{"d_model": 160, "head_dim": 32, "vocab_size": 1024, "activation": "swiglu", "norm_place": "pre", "tie_embeddings": false, "warmup_steps": 251, "decay_fraction": 1.0, "final_lr_fraction": 0.0, "train_tokens": 96250000}
Each number is 500 + 50 x the weight over its row's rms, rounded and kept within 0 to 999. Layers, rows and columns count from 0. Numbers have three digits each. The size before them is the row's rms in percent of the matrix's.

# down: layer 10 MLP down (transposed), 512x160, rms 0.0866, rows 210-235, columns 80-159
# gate: layer 10 MLP gate, 512x160, rms 0.084, rows 211-235, columns 80-159
# up: layer 10 MLP up, 512x160, rms 0.0817, rows 211-235, columns 80-159
down210 099:482483484568521488477505488499554494561468573442461487473420517490611541501470534593484476420463489503474496496479523474545513407463418532526495484560559480506540569506392511612466435577459543508502570431459512517432550444556490449452557481
gate211 099:507517560483479532564529467587550472562555444417545509498403482505443599520500534438500425462411555485438507549530471485451469387465485468582658409516566572473465486548445461505578538483442502497497510490511524425534576482558497494538525509
up211 100:460529444408557474428425484585545504539577514547550567428431452535505475553537547425493477581437470566582504478532506468440486522499550562545496459467524554559498574474533450535416523461482453469482504529468471392501446459585449498440488451
down211 104:527477464445371447520532569539504558480496551466542492577501575472503428536502517438477468484431501524475473603483407462516510517512451468553504498504498454463589504455411512518527403508617540592568592541459447540447493645511465544504510491
gate212 091:529494472464610543474454481546474474510559454509465516519535596445468488543519546430509493456516436517610573445470492455546537529410425500493481531567522518527457524560390405546556542558525607530501456516553539500499568503501579521562459453
up212 101:401565506464519492500562490500527397542545540485486446451520507480564608445488493434620566532458463423568408498484558551523543468484540424527475502595468519475477480490601525393479389530528548461496464460462566469443502516490494460490502555
down212 107:542476573529559460572481531426572607514550307519448481509418497504532567430447456470529570479601506448504434462496612456507537534586461520492564486488507506532473473452631503493467444489463488448509489408472588497539485506477443577445517509
gate213 097:564508523417528563591508509459435476433466547502548519459473423411527521517474497536495621462453480513443525540475518574465517415539484549533537490508528552476458406527505398472484526473558493592465492514429422493497596488487525491536489526
up213 097:583555476507494535513530480468524458500564546458459523467485555516400476457443471474517399453498586462486573542448485505517443406538502598528575471480520476429502562449483411457546562419532583497511534533539516403443409604538525552478460460
down213 096:472582529487536486500549544573451472521413475474501562515589558542560558549517484480428552478507504459530534468531588575476500561521419495481567495522571455452495439594615435461511597491545498479424414589464495538524493511553467489510485484
gate214 103:449565572475585452505471552402498421545507387553579527545469573472476555503491425525442585626525451565471438452494515454522481438367446553505473393501518523500517493488501554485462555500468487464515544429531411514443481446474451495486511564
up214 103:430533535495526485483339425459513388551575458448469474490474537450447482523442517525439468546496476502437432517516495543497432454475468483600456528500483542542435387525487515553475561470502422478458574513469426417542503500515439543474487508
down214 104:514489493489509499479515495503471527546484584521453407480500388534538474567461542603581418454514521540498439489491454548469548495508425493469415475538506475517433450426476440482491497615539518516497415446546459455610539517416530481499519467
gate215 109:512511455532587473506533539497452452443624474613433557572453429510525470569494537577498540503471544524537552451463487446522400597462446617564498409447541543497443562436496420592485495526539524515566510557496422476507521459531560556507498487
up215 105:539469563414534514529479485528503589485584500595508499552487408478454454481575480537491531511461499592509431428456483565492529529612582483505507504567464462616533458508452474449500482493402577558520550522578472437495466395508571531470442499
down215 106:441493478583617512540540400453506575526503545462531526457526558509530540485436533509579476454524449583492497526537546512513576480559478532565482453507455429479465476475448536489436394532546586562497537487364554497498502544514480512451550540
gate216 105:543444422483526428609537450432529494445503515586541533515539583529421481460505560504511539501514578514460434532507518465586497463453424551478523480490488512441559459489567499549499517460529434510630445577502460573480421568396519543548623470
up216 103:492475545414547544513443494507558498524467510548485510467482565504515465459517514496430416505398493458426502556540357551484503412594487503537550477574545572462619459571505572416517454515477546441531577467547435572558439459431475477500544531
down216 102:576421449526493506524474367585498584484485421539515498398472474463471509582387468521434413545510511537480498537508536527451444497573503439501549496456503434469493441525385479507557569513502524591447480536535451527525466550577581443610512651
gate217 099:600538479515527465417484522465484452444406479525500450470542520444568538515509509446494546469594529381441564413556486443448496527496512460485406450490478486449370501496515523595589543584562410531533433462552521434484601561504446600632374464
up217 099:481508562501556393514492507456584504530488502557544541471412600525575542482545440619476507437536470565489583516548555477495543421522474429529480483585525459522589453503481456498538456485507486530430463450518508515428527452428544506467455540
down217 098:538532603536390500537543490481552537582525492416574553520552515462485609500503529485517512504455425506582520553582368467505508536487468543548531572520481449563460487540507587513512524548478488452476525557481482611457503590466516558491415464
gate218 107:473512452491586496502499472497524498512496520543488496588495418462552538487490495460453477461490527483473458560554476577607499545517460549514480471423585394620415463521551515468482534532579509557502612505553407385417593448553522458550490584
up218 095:479514539503532466479494496548479543482498580482469477484461470398493417492470498523512546477507464545472484450503532490478570563496454508505498443512478597470423498505526430458498537467394485493472581490502472540551444563476604545531405579
down218 097:550539481451521609497483525412571582527488464513498519538506569453494565590486596480513564524494368525509506395412437590545498494507443513573462563534437518434524509522435489441557456492549511543470553439487480416509530506456460438602513532
gate219 103:540480532587575543474511523629515473512458506537628524499491536462512477492431452473454630423457513512437555606623485584510447506516436467506444540389532462492484464555532505500498536560488598535507430540462444407521575562501486453478531481
up219 097:447421552591441511520507539504510479468429503485468536512479524522476527506558553449418500479500509527495600405404566542566551481566598570577481478524497511459551516522543493466497461475447598502495497563500523500445510458421452481494428565
down219 100:504537454580464411533579478552529550581460527517548522475466510487493522412518529544488497532473529548520457458491488431511573394544397414556585391562479535543589574498538461468489468476467489538499469496472405432521513526530431536425506499
gate220 096:495490446437523413545468572536533529510585556510457518565453525545537466466591508579486451563504465491529557434489536484569464453457522491485486460468453452454553505497483535578444509578533498506447486479461497569537588511595523663546517556
up220 104:459486410429483487577545512457488549452412453575462419543475546502535560511483434499513463492577421549525600498546439402551400457537509453479512481452548458467523485500479525451459482602502473420491461480486470453539589551440471566523566496
down220 091:519440555555296487506602497467463568478540480482415552536493519499491481436449528546507537495522514541496483509476501536506461537446511484503546432552437482478687509413592480441476482543563570542540510484494448463464451492491500470492500444
gate221 099:631429558563505499469579522471577520544567489512534494560530494459511374520532542499500463484416603509546417446528528455552515520469471505594542521470480497501515470610518607567560428444481495514491413567555464553497497552543558480474510579
up221 102:458507491564460469464570519543541643535532565493513507504497530474560479522465446367494436468439498569511505547495486523520458597479469529584491496481388490560521526584576442547521413487541482531525480515451552526490425568503491530476506533
down221 100:507536555502592494501454479528524576507480568556425466506546445575488554419463483556524598503444375383492512528556487589494516497400489554532471493590451451488558473545555458434478526544414522490478480501516524525504528468540457521562553534
gate222 098:513512468544499518481452477486549422537500537403430518573480431595516442473529482545502460470471556511481437509616586451519443436462501589500463438546439482483483486542540473515464506558463492553630439491479544452437505476439420537471455465
up222 102:507535486534437481522374503543546620466507473462523513516555520492461463507442520529467444560478537603555567554517490474499357574569517484592504581548447457507465503535442448565479569459468449556653567469541561519520445553426466428533437489
down222 097:493458451515514480490503497428438443458441576537456418508469543534571545545609515484476499590474505507444502449455540485446577531529458473449475570513562485451505537441457572352405403393529559540410546507500515461511558451535443448471434418
gate223 096:425520498483436501565491533517448530396561517479505511528504489529569597503525442519443464457473547490530553478542592415602444468532508573523498393483465529527546479398522510515528488490541483519433420503475503504508641430501567481556484458
up223 090:439494450517506478467457572517485530566491490495482473497460417503400474552511583537522417473454519433530540540535576558455532439626512477594463474507479478547589480528510504541537516583469486475439510463649525481538526569495486474540450527
down223 094:587448412458498419500486438447570564464482547471463433470474431346464464528526527526473558550506442507570502490534415507535525499418482506466436581507551459480484472576577537439525467470582489507570551501461537493470535451402529491512511515
gate224 094:546490421457539503550484516496498493565465501462585448489534465491539470460504475468499504463562406507504540519467478468532503469523563507504628387467449552498464476566459412579527530397551456520511538347493376483525510470543500530524534537
up224 098:460473531450518580444532505450499536525612486539568514501504477488478530493543527402388491598439448535411543497587495460491459510587552455503547518455507568479586581469506473482494526404509538448523523482501575466462467463544466474541548437
down224 094:383549571528487534445499539437511488584490538529509561508590496453617578533466505472557497447498539476515458470488589525556489482362385461579498484525441530506517499575425486449503541568451518529483507503446632547556579478535552511484510525
gate225 094:511561535491523420547534544484484543434532546463488395475548498515492478568482505364497503434392470579573541513559544513487501533497565508488513398559468485504559443604507459502488450604604560493497423502427559461512599550436461564587541521
up225 093:504496493515471479482476551527470491493434617493438574466473580446475584595563563509506494487502473585559447425581536534497480583561443458563504501555457513530485542527460542472476559488518531556543530534459426516442532573497678448491453463
down225 093:620418515499553479487526445550503518531419619461447454489522451477499537485545485435527446570490489387420516532521484431433562426567548512496469501490549500435463409463463468519549494539426475549503440543511490513439520399593545478496532520
gate226 097:543419537596556479495432468476517443479655510448603409448561465424487518575489495558379463516487488511499427433515510509457434512542572548552519550421571499505543467532560446474536575508478508467467556504450501499476445446478430508456495601
up226 093:507465456620452533507568511477512454466494547451570549576589478572538515467437537461494521502483529446494483513585631487553571521467518501479520516441460502536499494486619580455542504505445510401515503552552476534553450480553548497531414456
down226 097:535569426438469441522562471432473361491536560545582480474425423470444437531502527534534412508459511630508510523461478576485454482484404446422474542551407524516542468432536544413487528442423486493545417431537487480537508477438547542456531462
gate227 104:550387429508491495503463503431510501496518378494605416495537517433416514535517509562417494468384468526588484550538457474519451440534500489610533523490584481479488466509487502548559442451567467479599480548430501456480550554573550491508507582
up227 103:448543489502473460485559456433511470437480556492466568540502512456490542446461472371535484457540477491529560530546520549505592498536498554463564507514524498489644461522356501512454474461438486441479496460555469551548489486480557472461519516
down227 098:431527577557595492388431461510482475490537389395514485474469458481480500510460501561467521448520503527526452480619470494492495467474470453517447581462511446482519598491573563484453536438591439548615425482512484578558491559544562456466516504
gate228 098:502499406439561492567567554520589383511541454484539577467362582507574489521496524529517486535459450539391521459556565540464439429475503523541439494482567546437523553601415490446558466564479514540541546491444446587518500472496557528449535453
up228 107:545446503468526507551548554521537442510547545483526596600415533497478476545449528566512435513433517508544470479519440536569482532498546555486497468475615526404519529560435540510487540563566529473436471472535529484565571509522585469467497504
down228 103:528508389517486490472519499576491650442481530503521422453557503429502523490398543452528497465515510441546521529527586497566581542523535495522400501444475493337561443642479449466491482473421467558532535564403575482491499579525469488487482492
gate229 111:586467388579533473511327522479502485522484411487503476498417539600438494556454427491505552506523569417472577560564570512491487481523462507546516482533595565536500498573495510527548464534529445527554402599593431619589469544435534572487482542
up229 101:440379510435549513441542509529502497514452472494428525549548489480454415421504458421594517429487540498505496480537473657464483481596546504495438530522425548429458444451410562535480485491529548619503575580560521492521467475564459417472450421
down229 106:439514432485434455590515528497495491492552476504476536505543548485508608537456470557601480574522578478575495456440474455564425463534525571431572397455544447487396578563491523548437532485592397570479400451507464481447515485521504507494585499
gate230 111:492488532527605511520441419527483533465518530510614562488521501475483495497409468532499530537597510509430463474521511541493461493368458436474437566484486478421504492594479460639586537460494514523491507475382434453399533443582536485473500589
up230 106:531531481437431512530432538496556438559633552640519511445461363463464530534534423468483582497476531537423422544547437468486443465471424610567497521523578513543559439432442503494521431571584461519483487509442538560481511507535500426501435574
down230 101:523552596493574547494518486396615476556497494450465569469490431536423548469455501468416544541507519535588566554506454499599440553455539471487578539549493475585491454587437485506496503411473437467613484517489527487385526442463537580415544564
gate231 094:416511415448563454468480480470505574504441544365501587562567560581432551502533528541555451512522439532577560443559505513358462441547462431477469454437533464483515466487520473491517538456644550474420497519495546537537461585507531591558467493
up231 096:453590523505524478595482496555578534501421432507489610518433591415472425519604548494476573427459567380485479519543533595504484489469526481553503553518537497469531549508534505516486496564448492395435445501467523475579489503564434482510500464
down231 096:510389499492440417555556529486457533401501484459527422441496454458481579478519480501546501539610548643526493559497513489459535514478442542572543504595522425609477497488469501505495477533546539562512521521397435447414479466514546485543520525
gate232 101:522552472453542424408494551441448495507530454362508559529482572422465428518530496428431520496510490606532480471526516518518497461528383540564446381532529463468569470484440559405531505489539587578512566486543513455573604432402459556484488581
up232 093:498499457471545523448390593508527517386455524536547494550540429467520395523523562563469564550541568554605491422542450511540506390518545444554543429559550427479515550478536526441523509606462541516590493522491440543521567545502513543474479500
down232 096:446476419420578547517471495516542516534576480541385442507470487438465493546444514542529471537529498489439539561546481537515514508405415509457509488546504507502451561493564454397448483430429521464495452536445495497502470482369460499547534558
gate233 103:540486453502499523494416431553535466510464481468475587540446497460553462548488459536512622465431471487496534450494645461552475570483453576556480428461492461436424440566451484543498576493520570475590523517546551521507465518541458438523499468
up233 103:442490479511502494438423540521477520373510572555400536559454458449550499522553471521556435598507462540525474564413458551555569490501492495517533462491503576499548501490565492437476487466498447478462569498517577397460521412510472512486431397
down233 102:517545492552518555531502539494520574441446408491539508423562504488478468418516520394567464519586534518461480536603548502505505442557468486491500506501437469457569502618474526557607463474603467462460503562511534470579454437503411488458536514
gate234 102:510409409509455460472482444420564420457492479476549505451457507473514514574482512491455527525545536543456426581549591498515517433562512470573495468479484534544596485500467513576533482481575546508505456418423460465472516491409467455614525490
up234 102:482565558369508471553449542513505532516431467488528524464592516458461512485543456442477493464529465532530540545514406497426475450490431437501529534386460533496499525496506484511526467459548425464470461583448432543466487529482426582534509495
down234 101:511641463495400568499541535545499458557614495504479530494545498500569472518560538515461545558600489499516498535345506582445481503465474462437466368560447455558476542481453485512495531450441507490469447439536554600504481561506523494481454496
gate235 100:619564540523582460534528517618511519524539513499553491498454603469559567450511555480515474513427518481412477436540506428513499613544422441557507434515507481513500520564506541542459504427459464530462407456439556519464610543566465522508518499
up235 097:543520464494517467532610453551426546500500594512603468457484492453542545419457534491561525464520591454501406493498508471491427517550458479525496498585533632486557534480687562538492465428546533497445472572489565510523484535570544429526530527
down235 100:511544491508564486448469544511531515489494505553474373535559421556437417563449462487583533527614585492576477456513460506473495541493567476538454492481546449444613473486586490429511421540494606475514472551509552425631432528591456528486533500